Weights of a small transformer language model: local attention windows, gated attention.
Each number is 500 + 25 x the weight over its row's rms, rounded and kept within 0 to 999. Layers, rows and columns count from 0. Numbers have three digits each. The size before them is the row's rms in percent of the matrix's.

# up: layer 10 MLP up, 640x160, rms 0.121, rows 84-126, columns 0-159
# down: layer 10 MLP down (transposed), 640x160, rms 0.0292, rows 84-125, columns 0-159
up84 096:508493498520518494520514526574525513506545545534497509490526571468518502520507500497514459494517499496483528484465459484506504517499508520502456474503494490524491550475462525545404472489515512497499490502482523502479493512477486490475490527532488544488521497509495461458524490498478521495518504543520493487495468499455509499480521539465490541467481490492489518492506497517496447486555483468512502530459493476487494549459515556468492478486522518535491490510491476490493500517504508
down84 094:548498535529478520496504438493503498538484520516551469457544530506515472507507475493476509492516521496504488533495505507525493447471430497514466496512479516467497478503487524507488489507528513509531518491491526529534505469548486518494522507484540530497506498504542477509490520458498520515488465525513473500457538486522474516462504550469482528441466495488482525507489476509509488466544511530550515507523464533495553523491456484484481465472484492520493456498520502491482493513484536
up85 102:481518485473494482510512470490524504530490478459520502467505528463480561511526505497449490491471499477456497449478484518477488505513521514479507498523515507543464488478505486505490487518547554510480490531509520486549491494498540478520530529494476455479484521509529541493498523512490504499494449473534511530467502493502497480506528495542510538493430526511504508525530491480510536447518473502457501511484508494444520494463543490490486505489480489448499508520510489494533542438519522
down85 103:485505479481459508487493464495486484506493489494511485537518494505457510486498496499480519574471521501500542506469451530510488503490489499503527502542491512485510457499537482503532498467526497476547508455490496508515508506501518474491552496468501454462490477471462506496530494481487545486533496464490507507549498495532514461518491491532504541446440530505481523483532490517535517506539436504479484464527495506470495513480478465497486497476473496509506475472504528508559554473486466
up86 110:493533470514494511500421522487464511515482501510455531519513499486502521515543547520515527486493487530479492546512505508516547500532520498487467499498491462525454501511519482488502474489511489501519512524491496501497453503489542496488481483486493535513482515458505501474511544558493504481458520516474477463484514512501443506508512579492536522522535475499534508458507519502503483505481492494514502466526556502512452569488511472514487513518492503472522489480528463482453496542478505
down86 110:503511504526502527479470504507448541465495512522506544482544501491519536517534539542507520526523493490458526503519509497484503537505495482479491534485499508521502507519537477504512483512494475549546478518499508523475454494521470491517466487508521553497442511483550500489467529510460501489495459577494470512487547451502520482523500537517501528476472484506489502472494507511492499521477522462540458500517480521494533484471442503511521465470500536482526511487488485523482490502503448
up87 091:517482477469493525547505502461525522489488523527504520524470503499466487484493451441490504475495463492500529524494546457501496520511486507503494524464517483478540516489510476524502500474514473548465484499499481521481483521512499502492487511483443483476528543531535528496466467477503531464490550472464515455492475530437499521543450514520531512480488511512520469535492520511518518473475505454486481510516522517483442498487508482473501486514477458540510482499517493481473561488484512
down87 096:518487525477536523442492476516482516487480505486520524462503460491486501488543526532512471528503453566502492489506524488489526488502482484479552441546558500500471433512504486455495489548454515494504483504486452439506494515483526470537490504468517532495540498480501486508490531493482491521501475527471484497520489480514510504521474534490504491481520473505486475498470498512520447526506512519481494452472477508470443470486502480498519510505468513472482517485492475508497514543512525
up88 106:502523506504509494504482453524529459457483490488476464487509463486480524475519536526532512514465506522494475494474512502534534474522496533470485473501492499507486509474495518448500480508479519461522445503499528493528545517456487485475515533494506506518493469516501523426498528520502504519483522527531545497482501493513533527489488504513495493500498501461528527480496537468466467533531504474433532431509494463463529505495530481469520488528470475459487497537466497478465522526493503
down88 109:503472507438508471481496473517460504478457501486534496507480452480474503514543505557476514511530524485474507508479502477487506530527507452509480514493466505496493520486498464560526484474498479518511529491488503526486507507514500486518527538550512517509496484458507496512506512512507495528510517477524484473525529543537505549487468526540459513485517501565527535521519472517530475455517466497551468543474502503493492478495463482474479494485427513468524497493489497447500502486509505
up89 098:528524468522503479498510491507527509477502462541469509490483490500475516547494493450511510530528520512463532497491494525523454503505470523522516484492501490499534475508519520466432517507538520504518479492504509526537443503524529509493505519581479515503479510509503465469504527504492496531450470532478476483491511485521491511499499495480515535516515454484448505461508528501475490450505473448446491527547506487524506534523524504488530535535503501485530524465508534472515458479510506
down89 100:483463552464488543530502476521526508449520456543458506456499495455503571513502502463485499510508500496540574511520496486499479501506473530562518508506513518507512475534532477510485519448518468527488497500506526483519502449513483517513492517524489495482445496486491498479511510478490474528504489463477502497502488518514487504505539526460505476508488501518499537501495501456475520476494486488479467521531524479494527441528505490469517499490533494473462551491499537470539479491514497
up90 094:505480539470525483491490504475479544476495530512515560497507525507490518493489524520515437479503520463522524556454532474540493513474489446511478528468478484487554528525523540521501478465528520538520489512539530458532490503511531519505490471500508550521544501522531485477515477493488543468490481481508512511494475492488507516478491537505508514566512466510514485498551505505468491477493527470479496522499455507504488514465491507472545460519473513472507512520517509509524536504522501
down90 099:509537501499511490481521532454497508469523497507495472481481530462538513507509517487501471491506496534500481516494497542495518475500487510557472487485510517492524498496512506486506516484501455486489519498515526472496529442510476533495458469500471490469519502479524498494533518505473526501493522477533470555500484492516495520540448535441513523500513447493498460458532505497467503503517509519489503557504503484498577523467489530530505524493415508516517532484495455523504484476505551
up91 107:477510511495525482487480475474497474503500525525531477493551505512528489517511505503537494472514515498473504521503506502543521502499492506517533479429547477500548485463497510499497519485520554485507554459514562539491481529519487489522499468526490546542522491515489483521515505545487533519521531477532494515528485504482532507490489503479495481513501511494508539504512506473540503460535508529476463455525555490522518543441459519520512491523509519516536499502517492528435528529515491
down91 111:540536524515509489474481499497505474491473557506527482523476518531487530485483493523493449558504490461484513500519487493551485509479460494505538483459527493483534519492502525481503481517492499517508557476498525503540488469512514450473477448501527515531541500483505552502472500523504511494511531481522530437503472479472528470485481502505456474478504494500482494484476497501518394467514521516486501465517504505498526484495491473528492533487547527504530484534509485508483505507502482
up92 098:569556521477471500548535521499473483527537468519501506492513477493505491481457518507514520522486492506513514498500496506464545505514516480535530477478533492478476499496517494477503499500544489455480473516526513446471478500457475494506458479478511506456496453511520517498562503504511529514513495481512500519469486509516477544521454496532502492505516488552489451532541471492473509484535528442502554502484555468536516526516501494469488506499463519499525525489478508492483513520500487
down92 099:512481492512513507529503458487511477501484545517527538465515482526492512515524520507494550532514511489548494508508501528514465522505500490482497506517498466494494458481509551529469501532465534508508499471500478489536551569507494504569484455473534487547491486552544517546500466499462515521461498515471494541565463473481512493495494512476458523517462516496492507505456514483506503510493536522495479493518510485506458528518541532495499490493528523476521485509473480470493490491490473
up93 112:472466501512517500548520524473469516508519521470555485537464525532515494469510537523479528528484469499471534508514511517553519495485533514520554439492509475517480490480501476490437516496525505471487485476487509462527520510495516477475482521533510514501515548519514459494510479546442512475481516500492474538514471482476520519512499513489526480500518518468511501509484561461500494495562488529514427480506484513538497502466514492496529498546510493475518488508499497478477512523509511
down93 109:538539506471506538505469499537488509501469518476450528475510505482528476536500478501544510491518487517465559513518492516491511459499469476457503477531463474493502523535498489494484516525501512469470490504470510498534557519507458512499509473463507531483519480504508466467516534530471508515483517514514528500511562441487459493496516480499536490547469515475509494488521499532448510494517494543509533473489466516491502511492494456514432494526488456523499499472543495499455496494493493
up94 104:546465464500536476469530499486531496477462491506514511522465493527501546505503473528492461506535525549461467506476488498515514477515547464527501486522468465490497511494478452517484525489560508492517460485509511488522450484477479493530527516527473512492454505495481482487535537541519512536474494450522480525489485506503481521519542474499533518557513488501460476503519486548512485499520483507511498515510469470502459513485470484518487497499525500457522483512547484487450495504500549
down94 102:465502435507532492506529494493471485478495467476517509500471480496497488478517538503493463526522491534473491477538509512507508479491485466556485436509499494493496496464468457511521518504516484478520531501441493499520500485471505478466492508494533497473423498497515490527471480529517523518512445489498456485527501493516475510477575498500520526490519479500497514486481492555471462500512467484542472521531526449545532490521500472507518545516476492488495457507508465487505490498514525
up95 093:503436496524519494478516548534484510527504478485515534494552519473508488488530504477475488484493443490468522499512468506457525500475534501495532510514484487531520513528534510480528503487486525515513447492484487547515510513511502541491471503514514496468541480508482486490499512521551515469500535526513483517469481573502483475493472476506500522487472512487500519511536525494528540547465516477532473529501483569553492515481542528498552483531502479522529517471509512515497485464486484
down95 089:512488505459554460531499491513456476503541535466509496492459535538510510486501522470495486475547442526501435498491482515494509516494505535508508492501468515504500447493542497521518473501494527489500508481483504514487511465472516486540467501509522511510516454493502499493515487471519504453525504511506529502455507471498561485538534514454485493476491518504510549491458477488529508516536519515500537497507501483483512484520514481500520551502513513512494546568455525473523486476515450
up96 097:522509479439489471510496505484478508514516481480503476509496533486526462504520485475520529504485522523460492507484541542488502449544508507463529515488551538475500466537500503494498493487470493505524524506471464544499539464534495476508491477520476498532544510518482519476507495483492531478511506498483521535466503551488487515539509485523515499538522495496519470465494484517539431508502495457503470503544493504515520477558477492502495491491474455538471512474488546495530546499548536
down96 098:530495503539493494487516483523493547473462500520501496468489499487508520524503512495470505513504561504496524528478490477540505528481540479470487491529489489507498506495507527507559505513520489514481492477537515502509483501518482481483488508511486476524451504462498460541459542460519505542543522526505489506470485477510526467511490510487509453482451510507475543490491496476505554492517533510497529553483516505528534492470530457455537523469485530446496501476545452494487450464473515
up97 105:483502523503533527459515478478496521488497472524476473555540496513525513487481536481505498469486490501484503478478523475500488523506552514512519495515526503499524516513516477531481466472507539521510449454471456486500517485502469568533518520533452503481468464496484494486510461552508537554478483507491448490460462501536495483496447489536518531516527496500508480516478521473471525513488544508504493477518485468486464502499481500494548512493503529456493539506531510510513541542497502
down97 106:506514493462474517520486492523517496481444559495519492489516528457457516499510484528525462511514513512448491485561476456504495481499496479484544531521532503492548491462520500513502521479466515534498464505493468503459453479489485516524496557496519504493465479538491492530501514480488498523491533483433476493483495483495540498526495509555454523542507498489524489526482481513487511484493509468498441531483500475472473470488493529496492550495516489530504507439488512470488509514510471
up98 102:465491510499537502497514442505529507496512507499498509497462505570524507457518470482495482500472492493523461482529517534495486495512508502463533448505519439508488531491529480479516499485503490494478468515536477514450506498519503490483499506499529506465488534483458518468504504496554503524544505506485505509472520483511461526517478540488488475519520467522489514481485484530457550565512468496506459507530535466504452496487537457505530530538495465525537532522499513502503509503547523
down98 106:510549533488534558441502480510545449492504544532554501492498477536516550504467534517480520509526477506541477510479510522551481521489495505525527442514486488508514572528493457517483505499502517510506487515545531498468516531491493518489511466526499479497525519514521495521466449527516488480478506499554515502514525500543551517486480453458501533518507506473499476495472482482488461519501493474512506445485484513528498492491523465512516497512499511484503500496515481498514491463505502
up99 102:510477533492468483462512509482467526495515513486468548472487515471499519533489483502503489520461508481492493519501496482449503520520501477496486533477515522477473494477483530490506532500553516471487489493549553471506513539513490537524500511488484505518537519479472534499510486459539515513454518493488496490464482543512479466522515478479468500524490557537505509479513554477501483528528495478439491504510510526506450551473521505455473545495536507460486467464522485493475515514517547
down99 108:524548520530490484493516491501501491463469479533477561484531501499480453504503479497505469522477488504520535525485524503494511487469475502479455510510512488527537488511521505483528469455489514493507513491488521432477537525510505535544511518500485506503535446533465510523553489500499509513501506492519507462505543511554442513525433486501541517484489487459489505493521479508518460433487486516501540501561507484542473512504517504514464481482489478520507478486502495490481539509509507
up100 100:514477487477508536478506493472466509473518512452503476571532484509479483457479497491495481495506465517527491455453493526491488479504490520505552487504480509499473537494536494514539466478494432518476532505493501487478456468498514456505536499525510468510537498492507523489508489497528520517514461483535495491482487515560491538510527479504507501534461552519505493464481537542480466502499511492513449504450549515544524558524498493522508486512465497495507514543486525491503498500491511
down100 105:519461496514456498509517472511483453522511527536500515459493484500491501515508518488519514531465549500462423511528522494493536530517518481482500499484554474489508479494508503481458499544493532471526456472513472513471531491549500535498442513476430538499482505523543454533464500485474515503505481513459487487517490481470475503526510521480522489494487498509492497514471516501529486489524523510516526552510479493464472468495522493455478542485510485550500525476499501489484467498519514
up101 094:510479519452536521528516503534533507502516524520482476512476528528512426550469517498535492512524450509488518493479521502452501478515478471523468507522493460504524455533483493512522479484505490518537490469487479561490492502523538495447491527529492498486471521480510460473489493491500532504526457478523480526472488542502455493497503487512515546504508512494502488488454506537544500513522542475507489499495496520546486499492468536489483490464498511486532490513548502538505470484504565
down101 092:479478522503521463511501473541500521518476485506474529512446512533501474526511531518520522492495523481496495476505517492499433490508501471485456496472495500503496520517531488470503496510531455500503501538468495542517481537471515487474436506522544547530508531486525490473510526487473499518525501542493499496464473526463483513508449494531445459493478531524497442503515495503525518513499489537491465500532487487519539519557475456519498496490525543535504446499486531491492475514471504
up102 101:527454482529508503506532507517514477492477541482492494459500482492541487533470502465463468507456513507508491517477518501478514509535498491496475494508530485461506470504513482481450517482489492574534500501535507450552483547530552477509482513457492518529518496468524474546534521472487468474505493505480500563516449514493501520517503496507505519504475426483480520499501470511511450474498524457488514494489518502515474483503490527490490491503510518471478490528514549522493489463490546
down102 104:525489517517511507502506506525500454462459547519463504484475477530587513527475457499454499548481519500514502523507518482497454543459478530472482488532530505499453461509503521505486499508518516524507488517514501488514512513512480500489480521477478516467487515499570503533522509512533485475538498518520501538473506470498517497523459508528448489513552488483506530473467464491502489438495509520493506498498517491482487499524507496450476505472550505489485481542512553515479514501522521
up103 096:518521474518487551497508515523487487497513462467488487529494504504495537510512507490499466488541491524489474533491544528547507515476433473424461527513496524525476467489482545520497506487488537508495521518467509490513507511497523488482511507528472524461512468496549493488478493522477485512467529505499489464494490531561536493492500481512549495506467539516506496453497533560504458514543523480510482509466506475528520496518508506504489535490493535511492517541502486519443471465534520
down103 099:527521539501458478523527560472474506526479514500482471500530499521509473488489472525509510521494520467447465489509500489498481514484487509521486461483508522504496503536504484506513461517501437480502513481468444474500499531491505495550532519479487483505495519512503480496457476518521488544498495531496529506521518490488500450517495523490447480489521528515469490521503470514447466474460509477506477464479472466517482480504464480503488476542519468457570504479482506522525456552485534
up104 096:479488485528518520530503506496457503519473526522482471455527511526518477463499497464492511470500501487501494532513467477466489466470503507485444519508487473509563521510502467496480498495509484488490488485501500488489525546489541518503504464480535496487476470462497518518487519482518525515503470509522515478526475485458515547473467510499570518499499479522508476479508493488467491484522537488537481495483552499513483504502458473514512549490533530523476493554531502464471466442446556
down104 100:536487514514509516465518546490517470480485524529502519503465451508499461512504533485539506469489503496455523523475484449516523573528524484515501497474552446489504495513500548500493464507494516445518526498519538490497475504502475508490475554480480503512504478544459531484550494502473514506520508487509494517482522494502468499464503472519493558453509531517473506557477510521493496474448475501511529491512471499562455488486502506503523493489488497462494490470472509514503479507507470
up105 091:513498529501467497463515494523511508530543539492478458478464525536490519459506497521518542509491498498518548523504508530487507535511548517515551453535500509525504509516514496510492504524477531447524490512493496487490501521505471487511481476505466472499560484537532511504531510523511532529475504484522459529480486478518494508454506511527552517529489452515464478461512531480493518463503524468463475504499489536490474552507473494466515476479491491498490443530522484552544495472515508
down105 095:505489511488465502474495455514507499520542534466558482481490492503490534506544486513515507460476523498537498498463525505495479495490457520489530440498499502517471465533549496515496516530527496531450479509533518507483494435442509491500475462481492482519488485514515503495547519471472510482538547488494479502524490521503528504525545500457513487520461501485476513464461468540488541539521487509478503509509480522514498452499470534507519540498487451484530509507486476522493529524525489
up106 101:526460501515463477531494495539527482504537526523528494498464497481484471498501538492510448481505454502514491489545478515463506525478493449503473469451496518493493521524498563485537498446496527496534491500507493483511508487505506502501490528547489455479482511539502455499487530485514494460474486505499481488498504451531483516504530487447545550518515451524526518499521516463535478492476543509482449501486521509476463523488543503466505482491529534488509538511523497495490543487482501
down106 101:518470500511503510515536484503472504500535498545501528468531485518475537521500492510513454493498516539468491482532536488463485520508510495512487485457473510501482510502527459490507485455539533512547523511520459434516511461465526515521473494498483460520489506556475472486482511502516452485493503519497494543474504506518487500473533506450488437492527431510516493468500507473516510467507488479494493487461506472485516494494467458551465519464509528500508494521499505465511518512565489
up107 103:506490464454453442500476511476501530513561526484494496504522523470491471487508499490480468510476514506518454493494517516508524478541570546496478495530461497493510497495524486524502484525506545486494522483517514535484495500493492466517520469490482503514476473528553478527496526538533467498489534536497546529510530525530475503478527521498505482509456515511516508475539502506509454499513462510497516461496493482500441501493490492530477488499542495529467484504503501508431442513535522
down107 102:462540509496527515492525513474467492512498480517504505499474537489500491469428465469509476487508504519516514483509492543495532501524512520532487450487506505520522526537495454527522499496486528498542450537452514493477507493542516558504501472508547516454527470500487502483522528501511527506504507488534530563497486496499462486503478508504497517454534500472479544527491515472512533485507503524528491507515494489519520490473509543522546509525494502496510485450543541497476501427476508
up108 103:457509509512514472481482475502511520491452508482526508498499483500453457449541477529502493475487545526464522492494474520473521518527512477515532526481516461454450515470499509517492478484531454470508517464515475499480503510508475494489504525483515540465488533494533522513462498517502484486511479502520498513499498477532491508482506505423497490465538466529478514530488480537481516513489478535497484389492513504478515502551504503526482484485482502514490474475533517482515513484543488
down108 095:477503444494469573482499533506472513475547529506470517528473490507507509519498457560459516480477495516470502497477487526477519485550462526509546523485510529514511458502480464517502498477467479503557553493495457467462508490501500501509533531545524487504483548505524492477491531492489490494485518495468493484475507520483507506518454526465472467503516481515528523505497463505501503514536561516478489479475519496490453524496496526520493505497498491504534538488522516455520539483518512
up109 100:520535506500543499467501495529452521471510527516547521536498512511547498485487491465555469480479529518483515464465518483507510510517497488474459480477510442486494531513518467505482473473494480463524499535538451478470525464496497515515473519514509470533502536481489504503515505474526499490492495494528456502515491532510446506474528485510519485452477486451470502457578471482515501494518541508499487481478519494500540522515452501466518482485521445495516479500500500501541520504477492
down109 101:511462522519481517516493515508510502530574499491498504514496501535459507543475517515543500508479498506524471511502530497515534458456497497474537519508465464541540460495488558534528497549471489497488523517496494512534516503527498469479520508504538511485494487504505541536459520476474501501476474504496517446495465490472515496485484484489492449496472502530506534433508487476506471469470504495517508494517488498510514499505516489482512509533528522576464531483484492510544554522463502
up110 105:543513480482531493498481498466499523492515525532444497463531522534482507470499497535507432515481521513510500483484493522533449492507502519518489502510535514537509500509500554481517471483529497496479503485496506495488486521492534490497526470463537534476468488518517516511534526479483546499539525445536472483467529528510506459457507516493476547517488532471514505484506517502489452481540523478450503464509504515534509493540524541528455529500499490503464470479538559492503487504513500
down110 099:498475524535505539489517439532494539507499511485460523511440481509470502497481492470492493494473483500499519529464493484479501533492461505459501507497550513506505519497549435516519470497518505499509503528486488484476501485532466489531550524481448487470506511516500535487522463493471505504496517474491516490538530491505533499555499499485528510499514536492475524510477525474528532513523506505522472483540526507477512516512570494539474502508533521498481563498520471491532525522435482
up111 097:531457478458554502500491507529490560463509522502487458435503518493511523514501486496495475476510494505472487486533516508503460499536487496485568473510469501535487519494490507501428504517527509508488489520491495491511512497504513499487486513494485494477521535471494478476520548526541538509487456503516525488496495505480507528529489510517513505473479482524520507485483478478536519517481434468483511542466542469460463538512496515507494520534490449525555475503528516482533490533539481
down111 098:493474502535539528498517465503486495512481462520558454490532530512505512504503483494496451491535486468498551519472476559570478513508509505498453536508480517515545456483469510539516479469513480500557516543497493512554524482469507530491474463530481529471472522459492525522540497482506494481533503512490478470490515535508527515497512490502514525489505492547489481510478498444499496498494516521523494513547498495518506490462534508484546504486533478521509483533480485527496478511500524
up112 103:467511477488493467512509534500523576479508518495467519478497490535506516470485542529493463520482507454470476462514515473523510534468509506495498494513530438489478508479495486495514449492473483484503513483468507495482514497485492521493490536504529508459470480514543437527496461536573509480452504562516484506533477479511444506480484494494521467482499493547503502493524512508484477471503476485501489499463497463470467511501524504491460491498537478511513499489510482520444525519532509
down112 102:465555488508491531490507506483476499540488545501523532530467517542531496487553483492514488518495538463509476499471523474492478514499494512514482554529539473542435440497496461479513473466542494516465507489478472542494498492503493509513524517535497516517492475515515494489502496508529509488497463539498496465527468512522496518531504490454480471505505512507490508510520500515461494531543529475496487478483530492477495509525443490470438515488568449476493502501499499512453498494480515
up113 111:531497514488507539503484493522465487467507503452477506506540488472523491518491467502517504495514470516554507520474485530518515474513559502492530555509474502472536522463496473497512503501518477487486456530493481462532494488476484503498480485527564526534530507491529512502479442535460544481560525503494451476503508479506480497502492485523478523488496546483506548493512467494492503493523534487477471491477550483488542483481498542468502491509548519478508450478520507530540499490532504
down113 104:499487458498524512483512490504495511549494530525494514515460482456502507463520532531470465530522501491493508509448506507496520463505501500487504499514534534496499491450500471480450497451498510533447486548496505495542514461481488487458465490484489545462462468496503515509497479526482486504524506489475483480496492527474505496461492487494448494520531490523544502497519496504505526463545481505531529477487539441521477473533494523476490484493485471479490486515445510440510501428501493
up114 102:569527476525539477501494483491476468496526508517467543492500514535432532519524491495455447493512524502512521518495490497523495533512459500524484462493483508530507529504498501509521507446557505507486518505514483503464480517472528521539500491481536537528565501516484507502500479491467509511512532488486486487473510485458484514511523504497549465504493481482492543498505510528470468492523457517456492508477525478531486530476473518482486560480513470498516512506508537461445481494514470
down114 107:540540489473563550512508502483504519504494506479487472488480494488534494513512466469491472518448498490500566524509544481507484472495513501497432494504513471504513496478498482504557515499515462505565506483507517513487530506519516509482506544487521468495543449512518484499554466486472509499510534511506496488474511503526540480513521515452488485487500532501503549494498519511509476521508447485491486521491497497532517502503498484519439505492561551517501481486495447447489486491508482
up115 097:456462446463506476556476467536534524508548469534505562464498502493457517504506496479501481439474496440497498476505482466516477504543492467482484543537493512481501517514499467519481476484510511521533539494483506487509508505560512526502503498491505463485471522460474514487480491508455504488498500506515497540525508509445509509487532479514530477501518473528487534522512498500472476540528481507478456467519459514533519495519504499496510525532501489473482505490538506550527508505497522
down115 098:552498489487516457479499512496497567526506474490520468517478463491482512460469525547484529510520479442467481518502495497501481535533527512501519482500480519489508503527480491490471487506487547501491527521518505447516476495514497509532498477442509457475452521548533522486500510536504521467485495523481521505493514487509482498535501460523516538442462539485530549495468515516494474454477504518484470488504508520512479443497516521460449516489521500498484501509506485529523508491548508
up116 096:491512552432476520508465515522459473502489492516524508483469514512506515476493485463448490500544492497547477483507484477505493490500521506515522496523459460484515494488492458479512503531478462494475480488510494474558496479493504535554512481498486545468521499567519482491500541501485567525423516510512498480491484527507462512453508506527559526473536517485475509495512524479510504491478500509469496512507473502521485493510478495490544476483473443501469508514509480506490516505469507
down116 096:529507517522491429506509534507506477513483523504492508496498505468460547515522506476554514526506514558525523491474520505520478503517485510528504507513506505525453459509540486498545502478550520503498461490508475497430528547493499483526471496502485476521470511483470508494543497473500461521528496502471517509518506485442493484482455549516484520489497544490505477473474438530517486496547531513481482512488503469494542498518522549548477528516534516489501509506488476494512469508505476
up117 100:484529533525516542526507467498476512510492475491503487483501487470469489518496510558480515519502513485481491498512491486484522495526500495499463501489488488476525451507513447487456499491505490543498464459475509486495472501539446493554491490498464501494473538531533488481484507516433546496475499517487525510483521528521472536523489525481507485517511547482510482488528529460577478506506506462460510545499493486505499503461514481462511487481495477475498448461463479508449492516515551
down117 098:539494580475476504530493531502494523473463492518503504511505474520487495486466476483464553495566533470549430487495519455456533468501518507480473526507536492487471497490538511514512512512487485533501477500507483500518551549506527465509484522516526474548492502505499510467481495484476474490459502492515538491532500475505528525519481498505486534510528533505517547529503493511517503530461481438488500470502497466521470489478500494521522486520531521481510478500496469510514479467499534
up118 095:492493503453499523515521489466476497513523498494478506486519473489482560500551510524539505480531519467518517514478516477489510459474507491453526496485511546523501482499476500567470512502464480519513496516508478511503492532457529494505480527450527529489479466497493447505521500486494519509496447511535492487481470506472512516521468549506554469568495466511486530487466533536515516480463472527449470484441508471475465481500527505530488495495499498488539475492506479489518516512482511
down118 093:500496514470525533547522458514530515509457488517543489500480481466501516515481494508494469514479457519460525481503476485512494497515545481545435515504490480506526494520540499426518478480483481489524533496495476507502513507515518484478495461500476465474499511475519530518533495520511512564530501496453522515487532549494464525491455457507484540483529522518535500484520465506521509489473487467523512441479497509514521519520498490472529457486488531478524487519500503467538514545483518
up119 101:546489530472536475514517526498476510560496519465515491488490520490537510498500549511495484506504468536513467500477504502497517427463480551508484485498455494518489527452515449494529514435482539521499464513516499508488479537497493485496487510527501475484534503512466511494479519524525505495515536505514517497497475536527492477479513491515514493516464506487530467529530487440520505525517514489504469479488496491483481463494551459514500504499465529547438511501535503540511524502533455
down119 102:512515485490516446476510500515516515454469509518490505511472544509484496493544469465520465504480468480515515494533513481492573496580523485521512514452477493531448481512522530537492512493468473494518456564486499498525503499490529522499456484518486496491466473519488528517507536496510498510499450500494485502472482474481501488556479474500515499469510508512487514507490512535499494502486460498492447537488528473500510502481490490496501461472509487540493452481520515492542480480495573
up120 107:542450536514524555501489473433482494497518497504527490516510520539475551504501529458485488477468483492505504500454517499457529512482513496443485505500509529487481524463495493480500488482465497468465442515523460496490486515501468547502460513492532489525479488542471531486480462497491518510540495474497520509473523479520450465502506478481491489506472522514526527478500514515478506499523504492472481535510546507481521507508558494452512466492534477509463494519441526483480514478501483
down120 100:495497491478535513510516501500492515512509532477501481518496469512548485488483524500460472523531459459527491478502504504477455487475534456511494487538518495531507494522481502474463534508482495464489472525544450489517520494538481452525479519518472535475490515465489503517520478505448536558471518509501518503501479519519527511519549508464472539517491497489465491521538482456541521501509529520486515497443526550505540475488526480502496519516531526474548509553496502471492488505508458
up121 101:541558526353507575487489545525476477480473455492497518507488512491539488511503470488470507499518491521519470493510514493493511472471525492475536502494519521500485509484511503443490524442487499471448513479485501513494475463498463489531484482484470467489516511496470534489523521539526498509474497515494516516501487503477475497523479503487496515513514484513530506519512528472480494503533508503483524513484484496505506486476502516504504523512473489487512535501494513470492514481453549
down121 089:532546472516452497496471485469482498505506466521492507492488495445483544509493522530488483539492495491543477484454528505498506527517500457538514486521522514474504489490533540495521476518506486506521488509491499515462540559485539440543494515478564487509490503519526517525551484502460542491499486504499520494517518472474554501497499509518508504466480546547535499460467477544496473478540483471493470543507502525504480470501522525511518499484497529473527508505485502514527489494533460
up122 111:505521482463491516541505509506547502462538474460516491467481525524472479474513465510480528529509529524491479485461514527497526480543479510496487531452507508547527505493512503496490548508521518523465455504464474441498483546508484537495481516465482527478492516515514481490487516479453556442507484522527521485448513509501505506531480550518528508536486478494465493466475505498467499497540469515483490515534490543469507463484486481511475459467469481500492478478531501487501494509530485
down122 106:479487503473489564470502487521519502514483507511498517505463471501539469487481496467466495509514504487512546493505478465465500496499504491493490548503513466468514468489463531499536520524452511510531534502468495498479511543482471435516478512518500470516496500510517488518486514477454486553456457538423488481527500497511492502560499513472536542449515507545483498548476480500484486505493520458504479519511479521498472505512462491520502516468533482482507502536509529520479487523456508
up123 091:507478529452522480498519487512490527523498520459519524474494508508515531532543488508498517484508474477500437522489463546458492469508513495491514470501517516478524505473488541515463470510504482543479485545480473478481485446472504516481474475498464467481511478533495511460540468522505475466513514467501528512473515513512519528507524533475470481540503509518538531509496507490495521535480551503498477481532471513458477554490456473519519486472561457480485493533523501475504484484534515
down123 099:472447497491483468515489522524490535477479488530516485481497490509487503475473482516539469482510497529489522514530471480482511522497510506470490550496511530503519519436516501496510512471481491476450499479437460482490523506516482504485447484524535513513511488475545463478507543496500494572491502463514502516531454530530503487520511464490497464450498491490471489459503441464464520504501498505495487478476496468471479505496502478550508514461451480467517470501526463507473533503488477
up124 101:501504521491516516519501462539425502525453517513529556478508481503512501514495483508518500476478550501533490547512464493484460517506510446513493505495489521511491473477491526535471482514557494472499492502519495485464474506523498507502496521502543485532469506515470529528511519518487468464473501457475482492538506505486469515469573498569504468470508491506509487493446531524491489503487463489486501508489501497488455498477463467522515498558451506503497534493493495486495523450483518
down124 091:521468476470460508516509515496487479443502504493475490511509486512497561492512499504531482495529462497533495503540500512505492500530499517516498518552478470483530504498493493533509542460481505509506529501500485498515530493467500505479503493522481470458468475449475532501503487498521556486493528513514479493478465468502525482537502531537523497475503524481542516543497461514538510511491547491532550517481529483477532420497533497514511435482479473503479452484500520442527502500506470
up125 101:557491513523486491534505490549499497550536504521519524502487470533469506508502512504509457508530542523498487542516494472472476466474506519510510455506494511472518520475495471459495543512454484465513462489525500506476512534558509499517491528492525497503469519495470514511545499591497446492503514455508521490511497517502487521459504498550503475511523485537477506460515487530501546533535482493497519495510543474493489496468498469502520493505524463483494514531508487501517520534557501
down125 101:537471446532462487546505488551497518455512506474474511499482495526502514477459523544496520453464494460517493460500483516555493537463491493476522540472520504505493477495499529519496455513494485472476510510515471472507522511506488514517521485520482469450517538494479505487467516503522519500494506489498483530505498467458540515504468483507499523504484489511513471492476513520510522446532491508500472486516506520493494465522536505511483450541492462467495509478483443515579514458471527
up126 102:503465486484487453547484482474473511521500478477503543538527518481505518474495529529485508485484500495503460499528538455498490501501476569522529475462519535529435524500516455497479478457461474527500512467469513492511520515514488504499502534508527496506493489466458477478466523511497518503500487522523471550480526531548453527496514531489500474533534521509476460449515514486517514539517525504515490506499492449515475490481518506533514494479476495447483525486536516545504530492510500